Weights of a small transformer language model.
Architecture: no biases in attention or MLP, normalized queries and keys, gated attention, value embeddings, hashed n-gram embeddings, a smear gate, an embedding shortcut.
Each number is 200 + 30 x the weight over its row's rms, rounded and kept within 0 to 999. Layers, rows and columns count from 0. The size before them is the row's rms in percent of the matrix's.

# layer 2 MLP down (transposed), 1280x640, rms 0.0854, rows 881-924, columns 160-239
111,259,190,212,196,222,188,160,204,219,230,231,227,179,171,261,202,164,162,189,239,223,176,217,210,203,169,228,171,204,204,265,235,170,203,252,153,189,171,163,181,211,202,252,226,157,156,168,186,178,179,169,200,200,175,224,230,174,223,185,245,201,206,202,195,148,191,242,192,216,173,217,220,242,270,182,234,181,195,184,161
111,184,175,209,131,174,212,172,187,186,240,165,243,183,233,205,214,239,181,176,194,221,202,192,235,234,254,213,174,162,170,172,208,212,277,232,152,174,198,218,159,223,163,168,217,238,214,153,228,186,208,186,206,193,202,186,180,201,249,138,166,157,241,173,221,208,132,211,162,235,222,141,166,252,195,183,222,171,147,231,200
080,218,207,203,195,206,186,215,228,184,183,177,134,190,160,196,234,216,206,204,169,211,208,174,259,179,147,167,169,205,182,230,184,189,186,182,192,227,168,256,238,140,259,155,236,238,237,204,216,186,221,237,198,198,204,232,168,215,227,235,170,199,177,197,215,218,218,242,183,158,148,179,180,234,234,218,201,271,181,209,186
091,209,149,245,197,150,216,171,210,227,221,187,203,210,171,173,233,168,235,209,168,210,175,175,165,188,180,178,207,159,229,170,176,228,216,195,181,190,189,243,156,221,204,217,255,171,221,185,230,283,193,202,258,219,149,253,203,187,204,217,175,208,229,228,144,175,191,169,192,220,217,187,229,235,224,200,170,213,144,202,178
087,210,234,233,196,224,199,173,200,230,261,222,207,183,159,183,209,209,166,234,229,184,212,209,208,211,135,218,220,218,258,178,224,205,164,191,186,181,164,228,197,225,248,214,218,181,238,227,203,206,241,193,236,191,252,184,192,183,171,154,224,208,198,186,247,168,265,209,265,196,170,182,177,207,282,203,232,202,232,158,227
091,182,224,203,237,240,194,208,246,171,174,232,230,174,200,247,137,157,186,198,181,170,201,198,161,210,283,193,191,223,222,174,239,232,200,198,203,164,128,186,219,264,250,221,152,193,195,181,205,225,178,189,202,195,237,185,187,177,156,244,137,175,187,206,264,239,249,170,193,204,217,131,205,196,245,230,248,175,180,210,207
096,179,204,166,227,145,177,232,245,143,249,205,221,215,181,251,142,216,166,239,212,182,158,183,213,186,197,191,244,251,175,202,199,186,178,216,237,197,193,226,218,204,172,256,199,199,211,232,223,187,220,282,205,190,195,152,199,189,222,221,214,203,172,238,184,182,227,240,165,174,157,228,180,211,209,205,171,206,179,192,213
110,218,199,183,219,212,241,171,201,246,153,225,189,169,219,214,246,188,226,215,217,196,201,193,259,190,216,194,204,230,187,150,202,192,176,198,206,157,199,228,177,221,217,148,182,208,174,156,179,177,185,199,171,186,236,237,171,221,212,183,222,201,205,189,194,221,214,181,199,136,185,192,202,122,181,220,225,180,187,198,215
104,205,154,245,206,174,248,208,211,180,154,202,224,215,175,240,206,187,223,188,185,253,182,192,196,211,234,184,149,260,254,145,191,222,156,224,213,223,183,178,229,193,229,237,187,210,240,149,201,150,229,184,182,207,170,188,171,188,216,195,166,207,211,175,222,199,244,191,227,227,225,222,236,182,156,229,180,214,211,230,182
124,197,204,150,178,186,260,190,227,192,252,260,147,168,182,205,182,185,162,228,204,205,186,265,216,238,230,242,163,119,237,247,150,190,171,182,176,163,201,205,208,142,242,206,198,203,140,209,129,181,146,220,188,190,161,251,192,212,214,160,182,167,182,187,150,168,219,266,189,211,220,198,214,220,191,224,204,192,195,211,183
109,216,224,202,247,201,212,237,184,114,265,203,189,162,186,225,203,185,235,211,237,146,204,227,226,180,239,234,209,179,231,169,222,191,187,181,200,199,187,197,181,224,171,220,194,156,195,177,218,199,150,127,174,185,164,220,290,179,234,236,240,111,138,165,222,172,230,206,200,223,161,226,199,218,154,278,180,205,180,206,199
093,191,196,194,211,214,238,213,211,170,170,233,181,194,169,225,183,246,216,182,193,175,252,242,175,169,179,250,163,199,165,272,118,202,188,214,219,216,210,195,210,170,268,222,191,172,200,190,222,167,148,288,204,171,175,111,212,202,172,247,204,182,166,237,266,204,168,134,183,170,192,190,246,187,176,139,159,225,199,177,201
107,172,193,223,206,199,240,213,170,207,223,223,176,242,252,179,204,216,206,248,229,185,212,165,209,216,185,229,167,174,229,179,224,198,237,216,198,162,130,176,201,182,201,218,235,211,204,179,184,185,222,165,219,191,182,201,212,177,150,192,196,166,249,207,236,232,241,180,184,185,103,189,221,204,158,185,176,223,237,182,181
106,195,203,215,219,188,162,184,209,239,244,253,123,221,149,215,238,223,198,196,182,234,178,188,234,195,134,221,187,191,268,207,239,234,231,231,203,179,141,242,162,177,185,184,225,200,146,223,187,190,219,242,214,215,208,268,218,212,188,197,219,260,152,170,244,213,203,203,230,203,217,294,189,191,176,191,200,209,170,191,216
109,220,167,222,226,201,237,199,227,134,209,265,181,202,202,170,200,163,243,222,223,187,207,226,143,219,217,177,251,218,199,208,225,229,194,240,191,191,167,175,225,176,199,169,187,209,194,226,227,264,175,246,199,214,162,243,212,174,209,194,181,226,217,222,196,169,279,191,213,242,160,224,217,209,228,241,221,205,213,115,205
088,183,212,174,216,218,190,168,192,150,163,176,205,224,162,222,173,254,184,182,168,264,209,223,206,165,162,274,183,201,217,181,173,198,230,250,152,180,134,204,202,186,147,205,169,250,182,204,228,220,207,181,153,175,215,149,199,235,206,154,205,243,175,204,198,185,153,220,270,258,111,188,209,200,166,210,221,247,206,216,178
100,265,192,161,213,210,189,203,144,203,220,188,176,207,194,162,143,211,245,173,200,227,188,164,153,174,166,225,158,210,166,173,218,255,172,197,204,203,163,194,216,213,202,216,168,226,197,205,103,165,187,154,212,187,179,210,268,246,189,237,213,157,227,184,229,262,222,241,189,231,136,222,224,230,218,180,214,146,198,237,204
104,189,199,201,237,141,175,212,204,219,231,165,229,197,271,226,155,197,198,235,176,186,186,264,232,137,157,203,178,193,240,218,235,255,192,163,192,198,198,272,237,196,218,241,207,213,224,210,184,160,209,222,208,171,188,196,231,225,283,185,213,220,216,234,197,184,258,225,245,185,211,233,203,270,243,204,216,198,181,226,165
086,176,214,176,159,146,221,178,249,193,219,205,215,245,158,200,179,199,218,200,201,217,264,169,238,250,252,153,222,265,204,168,202,202,193,237,206,125,161,226,231,189,163,178,121,204,237,174,184,202,196,143,187,195,180,194,168,196,173,222,203,163,206,145,202,269,239,172,200,201,217,191,227,204,194,180,215,196,192,249,216
066,233,171,201,227,238,192,190,242,156,166,193,185,208,240,201,207,247,185,193,215,221,109,186,183,202,187,143,283,158,246,172,153,210,177,177,204,186,205,161,165,183,188,154,189,181,206,210,167,157,164,265,141,167,192,166,170,203,224,144,190,182,240,181,204,217,193,158,209,216,213,228,250,219,160,165,182,213,220,223,189
104,178,169,159,208,237,166,201,189,213,218,196,172,206,227,198,172,155,188,206,195,166,187,198,256,229,216,168,179,146,204,143,248,167,199,208,226,185,199,233,185,183,221,187,211,181,217,159,168,170,233,227,231,182,166,206,251,246,140,211,231,201,257,178,172,215,268,242,203,186,220,187,184,197,219,200,199,197,231,231,183
110,164,268,144,189,152,218,170,216,180,218,186,190,206,169,195,182,127,199,207,175,202,203,207,189,172,210,200,181,165,194,152,192,191,199,224,164,176,196,197,209,160,153,200,204,204,200,197,209,160,267,173,177,205,157,246,231,186,171,210,215,204,196,225,153,229,189,198,192,186,156,236,251,199,192,205,194,246,151,206,240
096,187,251,249,166,169,172,225,188,239,186,219,197,148,205,188,173,199,125,217,244,208,197,155,161,191,282,177,195,219,161,174,136,130,178,180,219,209,260,178,160,217,179,198,263,206,214,156,213,204,190,141,198,205,149,222,222,185,176,166,206,155,187,208,166,236,181,228,199,213,174,145,205,155,161,223,201,210,225,229,236
114,174,260,230,187,218,168,226,224,169,170,207,156,194,218,175,199,180,214,187,175,247,195,217,248,174,200,187,251,196,194,228,215,185,170,172,206,172,201,187,205,170,200,224,162,190,204,157,201,197,241,206,206,161,198,177,176,187,215,210,187,214,222,199,224,192,248,194,217,191,195,185,175,280,161,185,249,199,186,216,207
099,148,198,202,193,131,203,221,225,168,201,205,238,241,259,238,226,229,200,223,222,180,189,209,209,152,191,242,168,223,222,228,206,195,220,236,169,239,185,217,192,212,279,216,149,211,206,171,180,234,250,204,228,137,206,227,238,198,163,190,216,224,195,200,193,154,199,210,196,172,151,225,169,197,220,234,165,181,195,239,221
083,221,214,173,242,259,239,209,206,231,185,202,266,206,177,169,248,192,217,125,213,230,178,210,177,148,214,164,245,202,222,231,290,184,190,217,243,207,260,201,226,175,227,201,174,165,211,160,214,182,179,145,287,146,213,204,195,217,211,245,198,179,211,233,185,155,209,205,165,217,188,193,192,220,226,195,203,174,216,154,199
107,155,207,232,197,187,218,191,180,220,170,196,173,198,198,227,187,221,263,202,217,187,200,217,167,211,193,213,231,213,234,209,185,174,184,159,200,210,210,185,264,130,204,199,216,222,238,192,219,155,177,210,217,197,224,172,206,223,209,199,180,186,172,182,210,151,196,163,217,219,117,190,234,212,189,179,198,213,199,185,174
093,220,208,232,195,227,208,195,222,183,240,219,192,194,177,201,136,149,208,201,218,194,244,137,213,150,139,259,209,170,190,188,183,236,217,220,201,199,194,188,168,212,194,174,187,186,201,162,146,184,182,194,202,176,206,238,235,220,209,281,196,215,194,248,168,175,153,151,224,208,187,203,208,167,176,186,196,178,251,251,203
105,211,201,236,168,173,168,213,202,209,201,202,199,225,182,184,198,217,187,229,236,211,191,155,198,166,249,160,210,202,227,232,127,216,195,233,205,200,194,220,203,164,149,211,186,198,174,165,227,262,172,177,194,205,209,209,204,239,206,210,175,186,194,203,197,180,200,190,201,201,185,185,202,225,198,213,196,199,186,197,187
102,192,198,220,193,216,222,204,234,188,200,224,173,167,209,175,191,226,227,135,185,184,217,179,184,206,169,195,230,238,259,214,225,199,173,192,220,213,216,159,150,223,225,180,190,205,209,200,198,145,241,169,208,148,211,209,222,210,199,209,182,201,184,190,196,212,174,171,210,169,174,213,189,206,221,244,154,181,226,232,214
101,219,200,228,212,197,237,138,146,134,254,212,181,183,249,270,143,194,190,203,228,192,173,147,236,227,155,209,163,249,215,208,222,200,208,232,153,225,163,196,227,190,212,211,190,212,166,144,172,205,151,191,191,206,189,192,170,231,187,160,236,256,194,199,167,207,199,176,199,231,225,203,161,155,242,223,220,153,269,250,178
102,186,242,208,179,147,251,189,183,221,186,186,181,188,279,158,236,222,230,195,217,183,159,196,239,217,248,153,223,202,229,223,183,254,186,144,210,266,179,178,218,162,181,190,203,203,229,209,214,181,210,194,229,152,170,142,214,192,192,260,241,198,197,189,167,206,240,173,182,184,158,227,209,197,204,154,202,151,215,202,257
101,169,258,193,250,196,194,169,234,185,201,179,231,244,233,194,182,201,229,171,201,241,209,163,170,186,185,196,174,216,247,169,210,206,229,196,223,194,181,137,197,248,156,205,207,203,285,165,172,259,166,207,211,198,160,189,200,210,190,175,261,231,150,217,154,173,197,205,181,203,171,220,214,130,195,224,204,252,157,206,127
109,204,196,239,161,210,220,160,186,188,208,154,188,206,176,182,175,179,204,249,142,228,200,197,181,124,182,216,186,253,286,168,226,249,197,204,263,235,175,276,168,207,226,165,172,214,218,213,226,217,197,208,223,195,192,200,220,214,203,250,218,218,152,239,210,200,192,222,227,208,193,193,168,185,208,176,254,199,193,275,207
117,182,226,220,148,204,192,226,198,215,225,257,203,219,215,178,200,220,230,260,168,234,184,175,192,237,242,234,221,187,209,161,213,212,144,223,167,151,199,143,228,161,200,204,184,226,191,187,226,192,158,181,248,216,144,207,172,166,200,208,205,210,192,203,218,186,202,102,226,148,185,220,233,215,253,189,211,190,155,165,167
096,156,238,172,218,180,203,214,223,165,181,254,216,194,219,255,226,190,177,192,201,239,178,179,227,263,176,223,197,223,218,222,194,234,176,204,205,178,174,224,181,215,205,214,227,141,173,236,230,149,166,247,152,170,206,180,182,195,173,247,219,224,188,235,187,204,234,166,248,157,197,196,219,190,184,189,243,192,222,174,222
090,181,166,223,238,195,197,269,187,166,165,176,178,209,258,196,164,225,207,190,208,195,176,178,223,188,189,151,221,225,152,147,130,193,205,208,195,197,258,176,220,212,235,232,228,181,200,168,204,207,194,198,229,188,221,158,226,185,220,185,178,244,263,206,215,163,237,217,266,215,173,200,177,206,202,192,189,235,235,155,241
073,193,221,126,170,192,174,123,235,195,209,228,274,207,242,209,219,176,167,205,218,175,208,216,214,181,232,199,173,181,189,230,193,202,206,162,186,217,215,234,169,213,136,215,229,169,227,203,196,211,201,224,160,143,194,234,226,157,225,196,177,192,164,198,171,149,220,209,228,214,203,183,194,187,188,193,223,223,184,177,200
082,219,222,194,166,250,181,214,248,196,184,196,210,272,277,228,153,243,198,165,230,185,226,183,198,180,198,242,179,263,245,247,192,247,146,218,185,211,215,258,177,219,217,259,197,209,175,242,187,262,185,187,166,195,227,213,208,153,260,274,175,164,193,208,211,199,241,208,234,168,181,221,203,135,182,241,179,225,207,210,202
103,177,223,208,211,211,147,237,176,271,241,186,236,155,231,164,181,216,167,207,203,246,225,179,196,178,190,186,159,205,232,246,231,188,187,221,213,167,177,191,214,182,159,170,229,226,191,248,268,251,222,156,235,239,174,221,233,146,196,259,169,184,206,234,206,191,184,200,176,196,178,204,166,171,171,261,221,145,253,182,178
096,198,221,208,156,205,217,216,216,242,222,249,217,210,249,213,207,215,216,201,192,158,186,219,183,170,194,211,233,227,209,187,150,156,197,209,196,206,190,235,194,204,206,198,110,232,212,181,203,190,184,123,244,179,201,192,172,197,207,196,182,206,250,194,150,197,140,197,198,274,214,165,242,252,182,212,222,178,226,159,209
085,205,228,207,256,217,159,213,209,216,185,203,147,205,169,209,189,203,159,204,177,200,185,186,202,230,217,213,235,153,164,206,244,132,240,216,209,240,211,203,204,206,150,182,227,186,136,126,233,181,220,185,176,166,223,207,141,181,183,203,222,191,225,213,225,178,164,196,215,149,207,190,223,227,217,213,185,196,255,162,235
111,216,173,161,206,184,211,173,192,140,160,198,198,252,204,205,206,216,218,226,182,160,224,187,216,161,138,172,233,219,172,186,197,204,138,251,206,207,161,133,184,212,145,187,194,157,232,163,220,219,140,208,221,156,233,174,178,248,194,154,131,202,198,205,207,185,226,224,223,202,218,212,181,207,209,174,229,206,224,195,242
089,196,200,236,150,175,211,191,196,226,197,131,220,224,213,213,214,175,264,222,209,224,207,207,214,203,184,198,254,236,204,224,189,155,148,182,236,239,251,221,212,249,184,158,246,196,200,186,241,218,221,203,175,216,225,171,177,271,164,120,257,171,240,170,164,171,161,195,193,212,194,219,226,158,153,192,189,242,224,210,200
# layer 2 MLP up, 1280x640, rms 0.121, rows 882-925, columns 160-239
108,220,182,171,240,266,160,192,184,197,161,150,278,212,167,209,186,219,252,214,165,210,215,184,196,168,172,222,175,137,178,203,217,222,163,146,204,281,198,199,159,159,213,277,169,235,172,192,219,158,172,172,196,178,227,172,159,159,205,217,124,167,222,198,155,208,211,165,164,172,164,236,212,197,198,219,221,195,156,192,198
083,212,232,230,203,180,195,194,174,227,217,275,191,218,234,213,217,206,247,219,205,162,209,184,178,202,232,213,247,231,188,198,174,176,209,189,154,231,194,214,178,199,243,215,162,209,205,170,148,177,160,209,209,210,228,181,197,155,241,204,194,206,195,206,189,204,173,199,293,186,201,201,200,191,234,189,200,197,167,204,216
092,144,143,174,204,183,169,233,228,193,157,200,239,202,204,191,194,251,226,160,183,197,177,181,208,164,246,195,272,212,212,169,203,246,218,223,167,167,216,214,249,245,175,194,212,160,206,187,206,188,245,238,158,154,215,240,193,127,175,210,213,244,188,220,157,167,216,148,200,226,217,205,164,220,194,209,190,208,200,237,196
093,217,227,224,169,197,165,236,190,147,243,224,216,148,250,169,162,187,244,217,217,217,154,209,195,226,208,199,206,185,214,130,239,194,192,236,184,238,234,190,231,172,214,225,224,161,194,164,195,178,199,210,176,148,200,265,185,236,189,191,149,189,196,215,181,209,171,153,205,196,207,227,155,190,247,195,226,239,218,161,194
102,135,127,229,180,216,230,179,190,195,273,203,245,234,259,177,177,201,191,189,173,237,213,209,196,166,138,235,198,224,150,180,276,191,231,240,180,214,191,183,243,215,229,196,213,220,192,210,211,230,163,201,166,193,240,249,231,192,200,201,171,209,259,186,171,257,228,215,212,156,219,232,185,145,226,194,214,141,214,194,168
100,204,177,225,196,242,173,247,193,158,206,181,229,202,243,263,184,247,200,111,200,205,177,213,164,227,241,198,173,209,150,208,184,207,186,240,173,177,195,196,180,197,174,174,235,187,180,183,244,215,207,296,253,199,243,227,211,216,220,248,197,217,238,165,233,187,183,191,209,172,162,187,173,212,161,192,222,184,164,189,215
108,175,178,163,158,198,201,212,191,164,199,192,206,172,208,155,155,160,207,203,193,193,191,183,286,169,162,210,185,157,201,230,201,183,206,212,214,198,151,192,234,220,214,226,196,265,249,151,130,229,196,233,232,235,249,220,215,254,208,186,201,244,218,224,179,209,206,176,193,234,185,245,229,174,270,227,201,123,165,202,204
100,211,171,188,184,203,202,214,156,240,177,235,205,221,196,210,204,213,201,161,144,199,250,200,231,241,235,197,212,172,193,183,210,216,197,225,161,181,234,199,256,178,190,199,164,236,149,206,179,146,161,160,184,237,210,164,141,196,210,193,185,191,218,221,175,209,189,192,173,219,263,163,203,208,199,133,221,259,235,208,187
126,221,234,139,170,195,228,184,242,198,220,190,238,197,178,158,224,210,178,189,189,200,192,240,179,212,204,194,166,190,200,155,211,193,246,132,131,193,157,179,215,175,253,177,144,224,172,187,214,195,164,208,175,258,230,205,261,189,177,159,184,203,159,203,193,207,193,200,171,177,173,197,235,180,233,184,243,159,217,184,211
112,277,219,200,258,244,219,190,170,197,195,223,249,179,201,229,188,159,220,197,184,229,194,205,216,203,239,206,199,143,201,183,251,214,220,197,225,206,195,171,213,224,222,184,228,184,148,221,238,210,201,174,160,214,146,220,168,179,269,219,181,191,216,230,198,206,166,236,199,252,170,171,151,178,220,221,179,169,189,198,183
101,205,219,205,196,181,243,229,225,177,235,231,281,265,187,146,207,206,180,149,222,203,187,239,160,194,225,187,187,220,199,213,166,212,195,240,175,217,229,191,153,177,212,214,224,232,191,232,209,181,264,218,200,224,225,165,194,201,197,204,154,191,202,230,207,219,180,193,155,137,198,204,203,181,213,217,179,196,222,159,262
111,175,225,209,260,238,257,203,202,210,240,159,192,138,177,231,225,203,238,146,193,192,226,161,116,213,251,207,178,212,222,187,223,260,224,196,201,181,202,216,197,194,287,138,208,183,192,179,190,204,220,165,197,184,224,243,227,197,200,192,212,221,158,165,216,195,178,201,141,147,230,165,222,252,139,203,192,164,230,189,161
105,268,189,205,201,201,175,204,252,165,219,243,155,237,197,177,219,226,242,199,171,222,196,214,218,191,206,150,171,154,214,190,186,256,267,199,174,273,169,206,183,190,190,186,200,190,135,208,174,189,192,252,180,175,215,207,200,194,174,125,158,187,210,183,210,205,217,160,214,181,211,183,172,226,232,230,206,178,190,252,189
105,256,192,196,179,140,174,153,170,228,243,222,172,187,184,210,216,177,164,255,205,190,237,191,207,229,223,198,209,187,217,247,202,224,223,195,200,266,191,208,210,210,160,213,158,220,200,162,180,225,290,188,193,153,219,205,254,106,178,165,198,230,259,166,193,169,151,231,203,231,221,182,165,155,196,268,169,201,228,173,229
090,111,224,225,189,178,201,199,205,191,208,225,192,150,213,183,204,220,244,118,207,205,232,168,175,243,231,153,210,220,188,226,191,237,239,199,127,214,207,226,175,218,222,188,175,187,177,231,192,176,177,163,207,171,254,250,214,213,262,187,217,229,248,229,161,239,195,197,204,207,164,187,167,177,150,218,174,169,209,220,197
098,201,178,167,186,212,168,227,166,214,203,155,230,257,228,227,197,249,209,209,157,247,229,248,161,238,211,246,186,228,134,160,179,211,186,220,227,184,192,187,241,212,225,179,151,183,208,197,133,214,166,212,236,190,207,186,164,178,229,222,194,179,206,175,220,184,193,198,212,227,222,230,240,230,173,194,211,210,202,165,190
115,222,177,245,186,211,192,143,215,196,216,191,197,168,224,230,192,213,211,172,175,187,162,219,194,169,181,155,150,197,162,228,176,206,190,218,165,185,208,235,215,196,188,219,218,140,220,210,215,149,215,202,186,200,185,233,255,210,270,203,192,221,248,180,237,148,216,209,171,183,218,206,171,204,207,220,148,184,163,206,189
085,199,249,216,234,219,250,219,216,235,226,218,232,226,204,168,238,219,214,228,202,231,216,211,199,180,208,204,226,184,163,156,237,210,178,217,185,184,175,191,179,180,167,189,196,194,196,211,191,148,175,144,178,237,205,185,141,189,192,239,162,214,250,154,239,189,217,166,129,199,236,169,257,172,195,243,228,198,217,210,217
071,207,223,195,211,199,206,203,199,188,231,249,193,141,173,166,188,163,200,170,213,195,260,230,208,204,167,178,164,193,279,217,239,208,216,184,197,217,190,232,217,266,228,245,206,206,208,139,199,172,225,181,223,175,207,213,189,203,152,113,188,235,196,235,227,227,190,204,208,188,236,231,216,222,201,217,160,201,215,225,170
110,214,224,148,181,189,197,199,193,190,207,222,252,169,185,219,173,183,164,245,193,195,158,206,213,222,184,177,170,158,138,233,170,193,219,225,241,209,255,199,212,220,200,225,242,195,188,279,263,211,203,209,237,165,193,176,201,176,149,177,147,230,215,202,203,180,225,185,202,235,253,181,187,203,169,200,197,216,213,170,202
100,252,161,180,163,155,235,242,173,216,191,211,170,206,207,199,189,151,223,156,205,195,168,182,111,235,192,97,209,221,163,221,181,169,265,173,154,177,188,197,252,237,176,170,179,170,223,160,179,263,197,224,142,183,211,216,207,200,179,194,253,177,236,227,138,228,168,204,190,199,219,161,190,211,235,171,188,163,155,223,204
107,176,191,209,188,266,138,222,230,204,183,256,177,219,191,134,152,245,212,176,204,201,222,258,213,210,226,196,215,214,174,191,188,185,168,217,210,159,231,158,152,204,230,213,236,241,212,193,181,178,209,242,154,205,235,182,191,180,192,232,229,258,200,259,149,171,199,211,211,196,234,214,202,191,154,178,178,180,263,161,206
121,216,193,198,151,235,239,184,237,233,184,173,216,230,212,197,193,191,198,199,194,224,175,231,182,156,216,203,206,184,184,209,192,180,195,189,195,260,194,189,181,167,232,195,220,244,212,152,209,198,165,215,202,196,203,216,161,204,243,176,163,258,227,170,195,205,209,163,188,190,189,247,219,224,145,184,205,196,192,178,139
113,161,193,138,201,240,223,210,184,193,210,205,222,199,206,171,218,167,158,184,159,163,214,199,150,165,212,132,190,215,189,295,208,191,230,157,198,213,188,191,174,122,202,219,184,304,202,211,149,167,138,212,231,200,206,205,166,221,219,240,213,150,199,207,170,152,222,250,173,166,170,197,192,219,218,178,216,178,227,173,152
084,214,203,168,164,189,179,163,174,147,257,229,188,185,192,145,200,195,175,185,176,179,231,193,170,221,199,201,199,291,218,188,214,240,162,244,189,220,185,214,221,195,195,170,204,218,188,205,197,198,194,190,259,237,209,237,215,201,256,114,148,218,193,182,203,259,192,170,192,176,203,201,240,184,262,178,191,220,166,154,236
105,240,237,153,224,209,188,205,177,229,193,197,172,196,172,209,166,192,180,202,221,222,194,203,158,211,193,213,235,175,254,205,219,183,174,207,186,238,253,151,195,160,200,205,216,181,181,176,218,200,138,129,237,208,211,168,174,205,169,187,223,237,200,246,212,172,190,199,213,230,220,177,258,234,179,184,213,201,241,208,171
101,199,162,221,208,216,236,164,163,194,180,209,178,286,157,175,160,175,203,192,284,171,176,200,152,200,188,244,127,217,198,168,274,213,189,190,170,141,231,183,202,159,153,208,219,241,165,209,225,186,216,214,182,129,178,179,195,256,241,266,221,204,205,179,181,201,185,140,147,204,184,267,199,221,231,210,169,195,176,237,236
111,243,192,191,198,183,199,236,164,210,178,205,219,207,192,176,194,188,183,157,239,199,238,232,274,199,154,258,199,242,97,207,182,211,256,249,202,152,178,186,181,168,233,213,189,184,193,220,216,206,172,233,214,215,180,199,184,187,215,134,232,228,194,136,185,206,201,163,221,220,194,264,147,147,243,194,183,217,232,181,217
103,191,196,162,183,214,110,193,243,209,242,224,202,189,213,213,197,222,163,193,230,151,215,223,169,195,235,241,222,197,206,184,196,162,182,131,199,196,202,171,160,158,165,210,240,217,202,177,153,197,234,203,173,169,145,204,200,222,198,245,244,150,238,200,192,198,131,133,186,229,237,183,231,239,197,166,158,176,225,202,169
101,189,220,200,183,176,182,228,192,141,232,183,156,161,213,241,189,190,223,172,213,198,219,162,213,228,206,202,138,141,160,228,212,216,182,221,198,200,220,179,207,189,173,225,203,277,234,153,180,189,206,208,209,192,228,150,231,194,218,201,209,185,193,238,199,223,170,172,180,160,235,212,211,223,230,202,249,222,198,204,169
108,211,205,290,227,246,193,203,236,229,140,187,202,211,177,164,241,186,246,200,154,147,174,204,238,203,148,220,216,177,261,209,187,217,173,150,179,195,170,143,201,164,261,163,160,185,245,272,181,218,188,194,142,225,213,209,200,216,222,212,234,168,182,187,211,157,161,160,164,195,205,156,224,164,202,217,206,241,201,134,154
106,251,211,175,198,211,241,155,213,127,166,208,294,253,171,215,172,218,165,158,214,157,193,171,207,223,190,261,139,221,164,162,204,244,162,157,208,184,226,211,219,155,237,159,246,235,185,199,233,207,183,196,242,196,224,213,191,222,232,199,199,245,224,253,137,202,178,190,193,179,189,178,242,147,138,189,236,225,147,162,172
115,237,190,188,206,169,229,206,177,167,249,202,194,207,216,205,205,160,211,264,182,210,229,205,204,244,196,208,204,185,228,205,186,159,189,227,230,201,199,208,200,255,219,142,154,197,217,170,206,229,200,192,172,216,207,194,213,211,222,229,211,195,173,198,207,237,187,164,194,215,208,214,236,195,206,166,269,192,186,221,209
108,142,235,211,198,187,197,216,288,174,302,217,159,190,184,199,219,196,212,196,233,209,150,218,229,209,191,198,227,231,224,174,213,236,219,154,229,206,210,189,195,201,213,166,242,211,174,175,237,170,143,203,242,249,196,223,192,192,211,220,222,178,229,138,227,191,127,147,207,207,198,225,167,187,238,237,164,178,166,219,171
095,164,173,176,167,202,197,200,195,185,206,219,219,217,247,188,225,251,165,239,210,186,181,203,209,189,132,194,195,235,187,182,196,238,176,213,261,219,229,198,221,226,225,224,214,208,218,253,151,255,183,211,199,208,178,255,205,233,181,215,232,251,273,200,272,183,232,206,242,144,194,241,213,191,223,212,199,157,197,169,244
094,210,184,201,269,211,180,209,230,259,231,184,194,213,181,212,186,179,173,246,184,230,233,190,182,201,197,190,161,162,168,174,208,194,224,220,254,202,164,203,235,199,244,245,207,205,207,194,176,207,185,224,193,159,212,227,256,230,232,231,142,157,133,170,171,179,219,182,194,196,265,210,215,208,168,181,153,212,185,247,195
073,226,218,201,182,142,208,187,168,110,223,140,154,156,179,177,177,189,192,193,188,209,155,208,181,146,204,190,175,176,198,180,214,166,212,187,202,229,247,148,264,238,184,139,236,230,160,187,193,179,182,220,187,187,210,206,201,158,196,211,206,292,176,224,195,240,181,189,201,217,169,224,196,203,241,178,149,206,233,219,142
086,250,228,147,194,222,204,189,204,195,144,177,209,212,186,239,179,212,210,179,267,262,185,213,173,192,203,198,197,173,203,194,208,177,159,193,136,211,169,199,212,218,242,201,194,213,144,187,209,238,199,215,197,211,193,185,202,211,218,235,214,181,161,215,201,205,232,220,205,173,202,193,197,148,211,220,212,226,171,228,253
101,174,230,182,208,177,206,203,146,214,220,161,181,222,178,217,187,251,250,173,174,201,202,198,172,177,205,151,197,192,156,197,226,232,247,189,234,253,191,182,211,176,217,213,232,200,154,160,220,229,194,216,222,213,160,164,228,272,228,224,218,192,214,244,178,125,180,255,161,193,235,244,171,176,255,224,214,167,203,191,178
095,200,213,157,207,195,123,231,227,213,193,226,150,190,152,210,214,197,181,240,148,183,206,208,150,187,164,230,175,217,214,194,209,195,191,228,180,186,168,226,204,231,139,221,184,228,184,179,237,214,204,193,180,202,185,204,207,155,233,239,227,195,210,197,144,203,200,190,184,180,214,181,186,184,194,177,153,215,174,185,172
102,209,175,147,183,226,216,191,185,249,225,215,183,222,228,196,188,200,213,137,180,179,180,184,210,216,202,127,181,238,195,190,207,199,180,162,201,238,210,184,228,182,205,232,222,202,194,194,188,197,208,223,180,234,165,240,237,150,232,199,170,231,209,215,186,190,159,160,208,197,222,175,197,145,232,196,200,193,196,184,214
100,200,242,238,229,252,168,188,199,249,172,195,235,219,204,199,239,202,162,251,187,247,154,202,155,202,247,179,196,178,215,227,287,177,211,206,184,192,244,210,230,161,218,191,200,267,189,234,185,214,215,221,257,188,211,220,214,203,191,207,242,159,173,174,163,194,199,165,187,156,209,181,181,167,248,204,197,202,214,155,205
097,244,202,209,194,211,111,198,213,156,200,203,227,258,231,248,144,235,219,138,234,164,200,198,131,175,206,223,186,175,146,182,184,179,203,186,207,190,191,189,214,201,219,140,220,202,215,217,177,187,148,243,205,210,197,150,199,203,190,187,177,217,263,153,185,161,198,206,181,220,243,177,208,168,192,184,231,247,152,126,201
075,208,234,218,187,153,152,219,172,162,170,224,237,212,224,232,202,167,187,217,202,197,251,187,227,193,159,209,201,190,211,187,184,144,201,242,218,162,235,243,273,180,231,201,245,118,221,171,205,185,203,257,212,174,229,151,185,175,193,177,191,207,160,222,194,191,187,198,206,208,179,200,239,180,210,196,166,184,206,167,220